config.yaml
n_head: 2
init_std_down: 0.00558
final_lr_fraction: 0.0
steps: 12757
Each number is 128 + 24 x the weight over its row's rms, rounded and kept within 0 to 255. Layers, rows and columns count from 0. Numbers have three digits each. The size before them is the row's rms in percent of the matrix's.

# layer 3 attention value, 128x128, rms 0.151, rows 79-127, columns 0-63
133:104149151152140158157101143133123199167171112130123129084127118115148120148123129112137115122133126132114124130102070139154155146126128131139121100102117125137171089086174101128140120110151109
110:173146152107155122121132102118121169143149108130116127118113161150144096160140116128135126154136113101166161160114151130133193195143160103138123161134156149158153123113192105123201141117133089
098:133134140164128136108141129131164153140148142119094122092140118120114148152126116130066159151205098121129145128173152140094151141126129086131154165123121134123155197114155112090160143170125130
086:156176136129139154129110110125119159129164135140080128110179139131167120148113118150080139114174123098134116137131141114089121141094137106122113145130130124146166130113156101114163142158104193
113:127150092171111123136145120166131134111101137151174158125119110124112190119145090122118151137118109136117146180158151140118119100101105170173130142162126177108141152110140105148125135126112106
109:142112136153160124137115141146193129134166150136113149131143167123122138133126122148128127120130122158077137179128122187147132146119143111115081131137122123142139132098151115110091126122084140
119:154098130112129112124137126133171068142115159139099092140167143114093132091113126134138136133084109098118137131171160104100132159114137094156131134119147142110094140192100142092122144103117130
111:124123115161127147128128139149096086119087115108094127128134132122134153138091112123114169121113109139113127132138124126139149114131155124103111107093162126088148102114167145153157131118104108
117:117103119150123131135137132123148137137138123150177141130113166116126138136143139157108115114136139110101135162108129108128078062088089135109132042138118126145121122113106124114084127110144156
097:136115168115154138124172123127167117126117142121108120081120101155184099142097122122092134141128108139128111078153126123131122074119130080132091178107114126144125133125086106130148100128120130
130:145139127174137164155124059148162091139151112136148136105118120167158119112105110138133110103099127145129161112120142119118082141138130154119160150072111107139134085123167151136131116140122092
108:131134140114135156123137124133160110091149109113120086093121151155136047128099129082163163131098139126121142091078152086124131114154105124144111125080119085130134081125107138143108128139158177
081:152157120109120105142132128131160119183133123128119144123155137134132153104176141151128150120123126188169167140153102138163138134132118135161065125134121144091163142096177128137148142063149095
101:123144139090115176156144097119111107135148127120111125137141095142127098135133127101113119146120138156164125128181124114135132161138139158143113106124126104136129119129159149094149145111120115
102:168134115122140125111134097126129080161057121126125112123131176135119106104129135159128141080100108126137160141156164102154116111069155103102130106113145128137127168105164100142177109074122129
103:167146145137130116097110124160140122179089123119116127106156137161110171131141119149086138155135144146136088088145117140151139135125130150091150167121125135091139117108131127141150124106180106
098:165128122141098102143139136167141071151148127200125115117153139132134094123170126130164146092095125147128169106139131116106115147139134144147118143101099142137125101153113144129117157130138069
110:126100137107122075156125229147134157131112134162100141155139072120103120158125146143126133123142133110116147140087087135134145121130131114140096133151124129136131117106100089137105147107128114
113:157170143100124145098131136100123144137102110102104147133129198121089134105169120144096153128136125140173096139070104108114090146157102139131098098105085137107159127121176119142114109164166158
122:132078156128140082128119177120155143139124126146109131155107100134131157114132136150150105161120161136112149082104111126154122104125168157185143173151135159168108102171094166136076123140111123
107:152148134173147149072126123151125131117138117143131105132145168102107163093137113160101154122124110101160155133184172106129131101091136107159156123115163124155140125146137161142132131147096192
113:128138156088144128124138150128126124134135132115099113147139115145103092133121154136110119081167146119151086097108074096147082129148102148121125097110174107122161145127122130172129113111164160
105:104092141154127098163121164138155139195134150121085115141105159120114150146146147134205131121119137159142154152120120148142124156122181130155134143130137103153145135081142116107120115096147131
127:105138102133129149096108139101090145104067136091144098104129138156138135141103142108144135143137119128110136094055133148105142093124141126114157173136110121130123088144122121138138130117130167
101:122113115173133124135126149146156104146181126124124117083113144104118141129129157142124131094141150098095127126088098134133123087085113106104101121123112113133126175147114093122095136147136178
114:099136160110137106136122159100108176155136119117119113119131131137118120129133134143143098140157157114200140051104110135123173164120106153148136138108126123130134141122119141148116135092168115
121:157112129138139100150165137115177131140129143139099071096107106139159114125140112150141143162115125118150126081087128145131173148127133095140126201115115177150127109145120129152151132139127133
105:130130092110117096112132123120132120146080129138160121115093117148113148142151154121078132171109169138158123164111132167119127108118132131139173185159059168139096098144145146103109142115181132
104:123132129131113131128116118123098154091122133129127132138136097146095134150144131103138097122109156155117078159137120173146179122177116123123161118175096145144129195109108104122133121125155138
098:137112129168129125145075138158108112135142102102116141086110118110118118111105125142173098138143113131096158115113134117151157151126171088107175133134119115151123145101168161130130132141148124
114:136165120128144089107098136116091184121111112129096113155106140145133162121168111148118104154173116068153129124117082107147119144102094132148094145136127115124140106128122125173117113127145137
097:127127127195113162122143071138109122148141126131159160083141132133155147137145106131070175163171114140149150162148143153151168140117145108127135142121142134120164090064213124097142155128140129
114:104137113135110126114139171135151136167126109126129150110154116128113196092118124145099122160169129111100116090167125144136128086092117086142125183111140151132084138128067111150089135102149154
111:100124121190184117135147118116147120139173136108186153116096117084137140102131143105128122150105143184122117119165145144160115099108093156141152169144166120135128166146135129139106088119127078
107:130131124120128081118126119109082136107178136133146143120125082125234167156137145095082152129134113136166133112175119151114184141124144128156091134138096139122130135111098121092117119124133113
116:100098082091103106148143148114123156126135095146130150173096088120155163114091145150077125110106103091119105158120089124165116135114145116132103092153158126131119069129122080137145099125112111
117:150132125196130151122106142153107098121099114119112118099153163097133117116077120098097194118155091125098110133155158167120144081095116074107149115093082145133146141100144116147116136138127171
108:142125166140158135124142123145171118135164133119123148126144095106105152128101103121129123107163118184153145074162133106145104129140119167165117137086128117113188167123173125121116088134118088
101:147124120114130156103142128084109121155108118091114105100121184128145138139167130131121118147111087118089067101098099130125125097120111079073103125113116119142115148114104084126129143087102148
114:112152152078146155104123115126098119118119119079142120129128196087113197098103113134099149161115108151154158172123121128128107077131097132126123126095161126107139148153169158153146105130111148
108:169143115118117131128144089141108093141130131072136144102151166101087116132149136136118123128135109142141087159124127149106132089141106108103146125130101131142157177113162126114104120091100188
107:105130071117139134104119126119128150125111124116194149106115116122134140111074118122115119098112101098124162156090106112096116118097105144102120134097149147096104054129129101165145089130117120
112:115115106100137141134146116089130111092121137148122170114090109144207125131141104147075131129149120122171127124119100113141134136134149152129062129159120124084100100142140090085116126151138115
100:114122131107126128106126137135117143096151136087088108096133108087109106125080114118137122149142091109136106094108138097131143136152134104113155170146177099145163163141132103137143086164097183
107:116136147075165120119112115101108125107131112109091161143159176144117107092130129104085136140139097119124136158139137128142095142107147073118105095156167101119164120110140130106147135093147131
099:157169122168151156121170107147129139121178129164168121150113127112127134127169127117165177120121159105162183137152120146130144141124108148198110155155146127139140114138110133139100123179141143
117:123155144072154126143146117127188117163165129116126167105138146115119135120147152129139102105172127164130105112105128101120089080125101115136088164095129122126126150126096108140124078090130141
090:104106138072121152141157139129153137122128134102144145115133089127110094149116135088122124107140131195152118122111109134138125108177091150153126113124086094105132186098141119133079117117150141
114:135140174155132093129108111156114108093168129112142142107154128103161086135139136098117121116137131148135133109182129125151161124090132152165115121119111125163158124129083183108086147134113126
# layer 3 attention output (transposed), 128x128, rms 0.125, rows 79-127, columns 0-63
121:121111117134095130108162083123107110119126173134149109136149096109102126134118092104121099152147152131139092150141140123144125124119126115113117120160136128140097123130067141130089137157120126
109:115148139161095136140158143154104099148121140109142124153147132091114124096163092103117095094121156159099123143136115097158100115169109118132147099117105129114123149131040183175049137166125147
095:108054162106139137131148100156108091172122131173161121120128144130125079106112157121130117089089126153126124133067121088172073120154152102133118097135118155140130133146086137169084096100144095
079:106082115144083127128149090124122123124141136116156117161130129140124154105111156127154078167081131144162125127105123147160110143096127117178121138124167170152149116134068145144060098134141094
098:123104201083164121101138117135115147104136120120138100139119162121114124121111143088121120145107125104116127116107129110112120123122118115122123104118079108107105110153090135124151128105091127
125:082121104077150164119140091132121133120121103164129101135126124149145079117147126130116150106136131110143132088124120080124141122100114146119190181126123105101125108147101128142147088121146101
131:104158126130126128180085156124074120141117078120114169134081130116154126139134121132119106145158128134130127119135122140158134125164116172133116174130123144128145152117139104103131124173162141
110:109132120125130122111136145136117123128139068160123089118120152118152151139157185148149095152112166135152123154088159082065133132159140125113152129156132122187130143125123122134087113135157132
105:110098140093142110138114127137167147082133172112122132109119092142100155151106096099145169136160120131115124103151110151125172122098144120137134190124127101101124126110147117131190157112114084
102:099148149136135130106100119136143088129106114100144113157123165119137169116155141137135111135106135137146108167089121137139139135165110149126139115138134123119145106143158140105092131125157146
122:131121090127132155088139170099089105132132119114096122124141124105101131124134144137108149142148151101145107156112140167133169104121127120145131144170139139157146126133097097140093129102136127
101:124174086152155102129124167115138111122091118153093131130155064088106173114150145166117098150121112126122085168126100159145112101165140117094152139124160125135122118128147119119127150113126115
084:083120154131138148120097113142116160121124114153134117156112137111139126148105113057111115153104149095096114130068136113127118132126116173121198104154115124135107118117092120142078148196096149
106:135142157181106127119121167121160119150124095116156135123150132114143181110116109113158115139085130110084106144108129135091111134127130138128166115102154171116140151118109075134117130159144139
112:112100127103138109165108173157131143106152137121111158136087137116147151150163120090130115146143143157131120122080127152133149119165102158146159178144129125175141121116115133128072157187087132
108:142101108166147149140143158137098120147145147195125135126127127082145087133111154111111105085131116122151143119100127083088096147151156123132125073122116105147092134145122149116073133116098131
096:108188111140177163136131154100122125129150091085084115132093148077116113125116131114078130157142133116111090143133134154145152126156127131108153156179123099126147147121127096141123140112133153
110:102171111108146157131145065138118129136140131109160090126139176143121136132126122140111140135133148119138132142176144130116100178117131127091112165141104091119132163151144189120113110126092149
123:073118141161155129123105128164120146145140131218146126122133080117120131140090150105101123138077118142107140105107128143143141128072129160119161155117159145130133117136084124136152141132105109
118:131169100091108104131116080120103133133133147111132164125150128154141110150095137136102135092137124085122139155163120139098142140140113112103092106135119095076130163109191118097189093105155154
100:121076134106097090159145121120135143082126149135107150157118118142119142160118150093140106141123112134115112125071110164163142105144127119139096131121125159119106143099110104122161105117138092
107:102115074162112122140135139146150146121124125151125150123136123157147140154122138126129158161119097155126138149129139172120133166101141125149138149123120185152113127125188131073071121138113130
107:127162124095161138112117119167103142140129131107180132130115107116149106137133101100088094124114156106091109115116149120141118136152097136079122085136136121097130154160124145140105138171076145
132:176136122118108111140127106158130149147138152129107142118134094125122124090152142141133080105153096121188122130163123153168140119136123113130073068111152125152148128122126170122113170146134120
101:086123124069143124107133056124160123107116110120107130125115112164110108113138142127109152167149118145158109153112124139169141116135111129123096156148174127115137097126145145093161134141138075
122:181095115179127098124137120131116109122140175131157165127170114114155110142093143095125121115118134127102163175104127115125079135136125088126118088123121147126177103123147104120107131150073130
116:131170120101146132122141102157098089136119101114125141137144150104119107113133122123084086092136090120129139211129135121141109118182126136115123116140124070094153105114116168112072102109152130
103:149154142135140139124091159159120126145138129144119146130142135128124156105092097126130129087129094076122147114146145130131098142154144127115078098104122069092166139140130153130137131130108132
111:142138161139124133114147116080116136124125119108136122129146131137123135088110090120108140106138105115142154146128108105113114137099148122153070094074120114072068121131123138134134131135091130
099:122137073086122126119143092094128151147128166082093142132124122168099121125146115118078140088121176157147107105133114145121142132115120115119076108134182155128149126120104136151101170159137145
108:144107145152117156150157105145113131137117194145142145148168125108102118142096127093132180067131127160104144111126130118123129147145151106135162131158075123131148139129132167136092134096086135
102:106079143116113146112159147148133145121127117142149089156115147127115107125156136105133081141103128124119099105078142113128094113127141116138134098119144141142108133130024137181105098141151101
115:135076156126138150146081112138111146110114170131140119124123157136135102146120153096119135120119114137150111106078117095111107137171149153121124088135120131105127138118178101086129136139140093
125:138114130079121124107120128151155099117098109148130116130123105145140108168144112119139176129148143097105131129096115070139135099166114120116120088132096116076091103132173123105186116135122153
117:156126173156169153106132137151170135137106131130159119132097148146095125118104147134156150137130133148058124135112128085099074123151141126101151128138103102114114130157128153159128117087142132
120:137141161122121148138120134175121122097126127092171131092151163131121114174165120126148146147166144160102142125177164141107138135135136156110152141122116138116112165134130175078102125123163136
126:092098121086135117124138106125167114112135130157139107141115121165123158119150178138150095171102134148156103126070115129115138134114137123123086162141175124143140095130098113142137115122133083
107:099103114133120129085145077129090119143125111152149104121141116141170119150121146145128137161119175115115108167070131127141125138124105100135130130162097139136097132146109117129115124120144152
120:106115143150140139164107129151143114139118129173138125132106096092133113084159103091143123082158115162164132152115117088130181149159121172163156165149148086108133110108157149141117141180139116
103:122117143126107079107108171163141141112112149200093086136146095154142145140134137102150124143111118116141123101076133113111120123102122132140138118130104143192103113114098123117154140124134122
106:100123146120142145159137152144158166116154092191120096143104093133169110097137108112129126126128116120145143100079109151136144145127114157179116170091142092085107097124113156147112125168132102
110:141131144129116115119125148156122132100137142120098093125150138113109111165171150151156139161154154118179136109145155156170146106103116123116123123151124124156161106124074164115140157125124115
114:135108147134154132118108164159133118130123097111145114121122145113125152146117150113125162144119117152081115127138126110074070108141124143100215114105122165176144134125140130117125102108131143
103:123137110094137127149138092161135131152127113148142114108143118149142098118164140140115135112107125170129116110114091154146118123164124137127119103097156179120113131143133171116086111115175136
117:124101130175113133171111161128143158122091184152151161143125115133147140143123102130175127104123149157097150078126118108107153131117147145146206169124103193138143141153129124152116151171122132
106:139121143104124122125161088106127144099117092120099136150159118114104107130108132143092110131115100093083102152115115139173096099172131103089121130123106104083103153124118121101165106085117104
108:102133148172140164119076117134098123118089157142131097135104131127161117146110122129121170141135137121132131148090116106161149145146123155120182134168113110103117114128185137114101154142101138
100:113162149134149111106084110131149156126113127171149114093127100142143161093115120136120143131077117118098115131097102145126099142079131140101130124103134137114129094146143122135151176154095126
118:124138081138128129120165135076173138117107124133118112162109114152120147107100135135140150150134150127087137129103084097079107133134113098119157155127129124090130114138167081152171113107130137
# layer 3 MLP up, 512x128, rms 0.154, rows 0, columns 0-63
101:088109160136145082156082069126137166126126140118121137143136108157137132161142085123106107180138110143105120123161126137200111144116120125113136094120115080074142146161116119122100192136133120
# layer 3 MLP down (transposed), 512x128, rms 0.133, rows 0, columns 0-63
087:104113157182130107137139134093117142141137082125119121161099134145144152086089149161104123111109096127150117179130140132107130091108107149158166115149195164152141129090135114155100097144118165